config.toml
head_dim = 32
rope_base = 1020.0
bias = "none"
extras = ["local attention windows", "shifted keys", "gated attention", "a norm inside the MLP", "value residuals"]
Each number is 500 + 25 x the weight over its row's rms, rounded and kept within 0 to 999. Layers, rows and columns count from 0. Numbers have three digits each. The size before them is the row's rms in percent of the matrix's.

# layer 4 MLP gate, 768x224, rms 0.0811, rows 385-394, columns 0-223
102:508527492484500539516502502495539502489506519488503474462509498509534485469490501484536503495519458512498528486460516471528503523513485500452478517462451500503539464491522519510516467499486509575564467446528478514542496524522510462473553532471499493500501512481507487550543526507483489484490499517503512503524520471498531501533500512494458490502488449529510549554491508480485490502501541492510506523513503537544489511537548476534505448505542511527522483493533510538553498518492480520508463462560496501538481531524498481490497504499474511490477501509474489545492491522487527488491480532464484481496519488446491503508526527550479537475486472521462488478513500508451477498522
102:523519542462472490516518473528499493504520472493548493527478494501492495474509528493536496507531482478491523499475527514476516477495486526457507516506503530501463510504497516459483558477494484529445544502491473507522513513469523514530465482511491503497526485509466501491497518522526517510481494507508493536480516516494522512468521465512534496458517489471509444505454495540484526528505530576508499461487514502489530500536509482487456527500478539488509468438496494488518519522524519476517449475532449528454574534486519513514520521498531450488497520502522500481492476504457519547498520501553498512455503494515466525477524479543489494453463532496519500528502479493476490533464
100:540504472476516515506528478530511508481507461525432490483532479473472501438519500464522520460542483516489501506535506476478525479483543479480483502531492460512535483485539497460489491568469467494491477572500485490504525528509477502483496498519524466517502477507549468507514459503504494527501480494544527523467527489501475491499537504485485496463495501504520473476492496516481500523445503487512500503531520475525498517466428518505499473510493502523499463492506536478507490519446529518513460477538479485486487476554532493463528500531523502525512507497494476506500538514533553533501483480493477517521502493485501500439492487507503536532503528514513530539490530501503471503566
099:532485509519503522497536481486533475500500487493469461550486499450474508465476478521505502499540479528501482488480488531481538512522509501499493505522533521472498507493531507490503438502563513515517496520518493505527507483500514529557514473559485486478493490497511469521498501474516510524502516488479491462488490486473511500466537445531535494520532460457483511514475529486480500493513487479527484465503460476554470451525472506526492544503473480501465492470490479513515501523523508505490489486473453487538517518529494515483493477542494470523486523510493527456500486524504488503449460482469463503471505489539470504541505487544504542436530536481502482464532548479543527487549
102:517506522505504512550508483459469514479485471492477503509536474490488461514469502490513488511477500443466488466555519534527515498488509485526503502493473473425531481485481528494502491509521467492490510522512473503487494454503497543467496485453499469531519512527518553525501430481489501508507539524502476493482491476474476546454467567520484499546480507468513492522460525521523487491469487485465513464539516492514486468478520469560529491501456494526479508495496548486455466465496469531496477492493542508490504484505476501502484516472517454498521525502517493501460492507479479497491497492555464496531537554511504506527486511516491514498480512507465487528508486492476549480464
108:556500536473459521458508498487508510532522527483519498526526488517523467491465487494491491517546518478477469513523514517518529484485509503507476530467499473505537459487500484499529529521466532496517448501530433496539514526540492441494531481503464520496461512512506492486460462489497499518559530529472495489520462510524484503478493493537490494491512548464528501519523513491487516487483475429517499517467469515485503520524479469488516481484550497527500478509510463453494466502510493475490516544538460518487563481518500479465486496522497500566535522474492490460539544498517502490501504473515527489467496541534528484484485516515509520494480490475520480514526520500482466458498
103:519455530481468519546504526485514484522506476499517490516492501434521468480493523452481550498529507521464471509472508538478523486493483523517482479513553473474511476518512488539482498482519475522530480484489515540529493485502489513536522501489553513479481475496505508523546516490490508521512558515508533502513471475481495522504512482507512509485484478497477543524533476515533520476511502534503500528503447455501480516501495531514496557507523474490506464516455478512491466531500495464549509527538502459520573506478483459497480512484500491456534555511501548514494518514518498508575501504448514525496502504497485524536528548494499490488500522471495544521469525518525486527519
098:490490544459433518493510475516492508474515501515501442531491503487541530490490486484486483525518480537503486497503493483521490529506469496520483487522472527472517474493503485530468488496537510494521469513480526476526488517447506450515499519554525490497509533535469511514530482493492513491463531513514506502480495502511542451551467436521464493497549473477531488512508541513487504441531510521454470436482474510502470502519494495457538482520506475513498446492468470499520478473483518514445523494500472535463525467497514525510530503532512494471541503500491469523530526516509488502525531552532506507504470483520500502491496456513459472518498470510476454510515520527471483483501
100:481525485507510470476504468474471464498446466532519509476513488550477525523500494503518474536502524521482536512459458442465510490502442473498466490510484503522501544522535498488461465535517457476492506484493460503511524467488512502500510482494517493518514495532507505483472430534508507517506506507527490519507542519498471550502462514544507466500492480529504499459509516507476465533530494493510489459523490529501520515509502493500529504479504528521498517498510552510524500482538495480471536524491510501437500490506489468498534467477513488511461518487493434531532494511525493501479493517463489485509501486487430513476448525485499501542544484520543524519477489509499516422482
105:487530468456424499486535496477500502459505476509498520449503501500506462479535466508540464481477495544490503515481497526514506489475433473511468469526499509519510542492525476494514496499513499452481494521510499485511566504509517500503515491498508489447476486492512507549539494524466547530504476555487511444474503506535505483489507482435515482473522505501527502523499454503476523497527490484477522485503513518495522518487523512521500497501465479513468512513472489471524541483499494482499476539530467497442527499485511474444462509531498478562520514520523526478500498528532517525518487465480482564481512490503493480536494474549471512471552511512501515496498503520476483477517
# layer 4 MLP up, 768x224, rms 0.0821, rows 385-394, columns 0-223
100:508509514458510507496455461518505507514479547502471516487517513496515470469506517518457505528500492458468488507462490531501479543468499466483501519484526482489544523493518479509542503493509502491501505494474503466516522540465532497496534500561540497559494502492532479505506537518552502457478505503501467456569517502518507495525525472488507475524437525532529497533482519523484530460497494493510454501574548500545521495494516489494507524506508496513486479484491519488519479466498490452516506463467493460453521505487515535497467496486495483490442543512467491492523532499530502528468501424513494488507500466489519529478472502506511486510483502487522478524452517470517472493495
092:483546492483536466505503583479504521510524520470509505506475506514451510439485499533541553465501513509456542477487492504489503526454491527504499482463502510499505497494468465457497511502512476514528492519516485448479503507467521510516496514457540523464512542484512522483479524514525470549483486510502518457507442476475511495490523523541474509482505491485472528520522474495480500486483497493519527503542517523560491504491508513531456506496493470519449487508487516540487525492472525488509477487470509497454515525461533481444481492482501513495534489530496486466489455516486527499486525436496480484495477500470536493549477496505504533528516499462496544517508472540509491511467
101:520498520500508513477521516487471501519471502502491482532516465533486525523529499485507507525506511535519475488495518493468527540496493524517512466513521502510490530541509495487504479499485501548534480495508459492459525497523497471542501501528486508537496528476484483508540529491543480479490532464495508531495477487520507493523474484522510503471478499579514460523504506513504483509493489472543501487492509512490526525516527495519467461501546469498530557523498484482499532539491509545455472494552529514489476534480489557571425457523497492460486494484494485522487474464481488469513481487508478457543525473520532543499498509501469530488533490481524514465460489542539527445498
103:516514518553550462493508495468487490517522470501532465496491504485491506527499517466513458494503504539475533534543495478482512496506493503513523505542438484532550504510518496520482501508517530516473496507457525497476469486512491536487508500505518492522495510498497512544494520511529524508554490497482538486487532505550486531506530520528480485524522478510502471522509513463506548457505513522545535487475488501475496471490515460477498522506509502500488514541484455525514472532459501492449513482480483490507541449492475533556544521481502465488499452479478482506502525520421484490519474483546444524530492511450496519490524473523535471490552541516516492482514487522492513530497
100:515473513498522466497494507512505507479535475517505519482455499512519514481533500479504489517513511514511514506523513487545488467534490511493498545474474530509481512524489487464493543495450540464511500480510515468511523488470497476521464475474504510512516463547524526478483463494492506515494477509513490477499516505497458460478471501510493504427490490470486535484497509488498517487510497468548500505493503511497511492497504496491493491488522464495451468524517477524567544490463463528508546478498498510511464521497493533478426492509528530470493472501501531556475534528472476485495517555514514452530501415535430510522494449482515491518488482537487535519545481507496523543510
106:505509553511502509515478481511555535469494499542511506468482499465509482491501512466519494468526514468474491492493517469544496546495482479477522526509487530503503508490534465456519488498510496512470491522541491534505507513512541509530471512478484509531521513528522522493521469544528470487519502530463518526491517496477457494466492530496517516471533474486525456508505510520534490502456458493505517472518524487537557520495493499463503480549520575510509475505502493499459501546534466486476489498463467461512507507450459535433492505475481529475478463536478517512478524530503500493498519521521489512492530503544519485526479568471498503510527490462546500460486480482487512466513
098:516508492513482519510515501477469552493453522492506513525484549515484535491439512503519475494498512523489451514503442549489494516498450515476523570509519557521489493445474484489493532504508503496496470511488526495510454464485511473470519488490501460493491523510484494479529488518510520448483482508537496476496480519529491441514489512521500546508500511471499474501451514521463492545491508515485517526488497482480511526477498477507535507489452509489513480545503532495502549437526506497499512509488558514536472498492482448461487497504545550503502525484512466467517512482506529536483482516507506483516469486507546527517525470459521498488474483467480504503530526505491551536507
094:484484488513502512504484504507517460495528499468480490498505482542514477517442497507495531476445519504525488497476490501484498516520481524505469529479502512490501525462513504571512523481511528476521511501498509501483499483458444539496482494489505523494517462480490542497458519472501517480484504501531477460536519476549451472509523483506524475495517479471529490534532519484517482461484485472513485547462515461521509549429510481507521497510440476497525504481489472487484501483488522540512487506513520519460496493502488583493491476469536482553488517528515544518464533484517494496494502471473517497550485526497498500448478468542498527527496526510498463536469449502493520499543
101:486527510470461453520511517496486510510492439549485516461505504518476528514522534523548520502510516524478487525505481484494514490451475506513551527456519502516519502520452453514471515518515488495534501506570493461505452499537446475490453512489524502473503470535473530517494551510506468495515481542482484483526534502478479529533519520449471471492470461531501540483499487461507476507502495503481486542500507501528521506511488491484494478533466502508473478522512505497473476526481516508481490509513541504556486513510492496515500495483513464526478498470473501488529478534489525507572479453485527503512471537549476482487527500461518485542550497491517517500518505497494478458488
104:535511522493480481479555523504525521490508520521546486518509515482508501496461481534492505525488550471530465528557506496498511465491493506476473492490514458515471507484467468445536496467553484510491519515466458470569506512484482455502496495523535523468517499524488504488541501471469471498530472497494519494557534517536524505496480492490541502526540491484463510511506525472502512498531501495485477488461531523500468525541513466489495497503494537558455487487471470529493549493505480520489517485465498526516456518521505492494528493529519481483494522480489507452504482524492450524477444465495510476483489451473540495513501516470496532535503508496470482455464523507507543499510
# layer 4 MLP down (transposed), 768x224, rms 0.0711, rows 385-393, columns 0-223
099:499476509550502485497491516490483481481489462421533489529520506476503545478506453501467499479525518419525505493516471528497497487508519506488526512506513512476497472500489508506467517469518546481520486573496512491465549509495464510542504457477508504495524540490501513468490479481453479517532514494541486473450488490523468485490455495495512515503501530486506475470522471513492478494522464497531532482536508488490500521518513542490474512474510471495516496510499478459532505550501463531484518483486469515456529501516548474516471497486515531526523465501513488469472555541485501516485516485524493504487497552532493486554513492497476457539507488508531538491505535513523492511441
093:497474479450476536547499466528544509512506481472499539512555511487532527497496468473525507544495472462458491498539490495510509525528506490533547485510488512509427479493501520479505475493500541502479511505520489543484515495506522541497486495483507495492473504497475529499537540513480505544504513508502506492536531471486526480504482479505533523464512490448511476472476499480514491528528552518526518457505465472475551492562498477485507508521519510526496511502444531484460488516544512493465511481525483563511468503483485482483518463489505519487506527448473503507510507505491423461491496544504505482473525500527477497491517446517517507450504499549498491512520513513508532473497
102:486559487517506471534509477533522542469496489470511505472497523479510452494551477512509474471523560460449489450502517546501490468499548505493511512532496508532470493485449510468478492509499503505482450478467493517455528463524488477472511500504495533497527507507467520463534492474495517524481465511494451474471513485504459479523461470503492528528486478472496523514500503479517519495476487429470482528529536489482462507489561509496499528458480476466517503485510483468492503497503510498492451505459502497501502486539476521449472521483540503512529474531487496493480482508510459486451445479525521519485528536463532492521468485486493508464527525513473509502488498484482499497498
101:488536479493504481529523518501505515505545526507495497476469544525527453492483479531498505538477514522528494462530514471545500461498483485522454509550475498499529523501484557498489528512472455444521500555479511438484504490544491478490507464497498469546501503501503550515504487517473467457549484471498502486515572535532523478507535517502500505542491518519462485513511493528490508520483492545466497489506487530493498472520518508497494477481515460465492481472512506532470523509482529479522517501543469515485494464497488511487484520525517540475509505473502517505537513471497476502524515479525508498517509529489536487524489533436576499481497496494474507565491515494489535487509
095:492543505503483511546499468516512480478506488492502477491515549502483504504499543519484506469528480431520493487461548540500509506515518476533509536488524480470480534539501462470510488495514473495526547502479501527480496474566501537514506497542531492508517488540481528518518513481487492540516513502569474493508470469489478555504475528454484478487496485503491497499496449474516487482504446492486543476485490519512505522512530498497506535544495507518459530455461534516461487481545485496515472472498510492506452483529473543488506499467511486484505535476502462485501510494484508515491524493488523466514515516492580491505560536493518500457459509514496468520489537525512523521504
099:470485507512518483501509506522488526492473510515495544540545504464479483513488502542501489469520532498546542482470498531480478541509479489486496489507525497522539458503461492484491489479513491501514446498513550483523526498491489528481508503492490506465513513510528542485519486509508487476473486499515531495450446499504510539544477505488513481505484468528487552503506493509495481499524503480517489485498483524501500500482503481478509546512489480509480471471435523494536457474530549485546489524533499516529494464492487471547470489483520516476496558496601512502492512490542547455508517512513522549515520499496507533497470512503510485510557537482516530522503508433456506476498
094:467500510518483469473484530478495516455535489475512505519518488483511490519504489496522511504506489532508549499492550479548492502509497498480463545548474537472498490490463466476511503514504509461562529479475487527534533500538508545445483498466459476478528486505490486503506469519489478494540470496535508478524553483534481490524501548494480515489478499505503475500502518461500491495496477457469517495497488481528466475485507514464453447537482506447456541476541458543535479493500513543485500526545523558511495503488462525481466522535493524516515496526510526513467476506514467512501506482528468551522538499517512477542486490516471491477502524527528524496468493487499483519489
101:481464500500515530495520518456472468538479489509477500509550507476528489479484505504514468525555486483472464503510520478494521494511470422503456505490509529476527498490480527502478543472481488464484527452480502478508462491519503475496471517513517480485495524515471503500550456525513492546507444476504534529466496463490525484513498508506515486537459523481454508497469506517459526492488484531458518477479536476472483467496487512491462451498525463477569510503487484468488468508515488495496467497505490484464498480544517481508557531483449527510499471476501507481507484507501485500507448476470514482468503508490471466565516537496490490502454515494470501484487531502466503540502
100:514508517525483491482490535465489500418529560455466481513485464465471505489480490492503507510526495493515511521508482495485491506526531510532479511491508546425528479503498549537495464477468517510520466508458490524476527527497533475514464560498461527515464462462516455507446463488509505504496487504520461478479489495503484464551508542493502532453477504474492494485541525468489533499517480501512472515509452528471496476565487508471520487473489510460498505487526497470502524504486501503504486509521508473477493500492480490534515483490485453470485501540539482529499522499466497529445491494505510475464539479471507481474516496490490489465473482471488493543488467515510518482493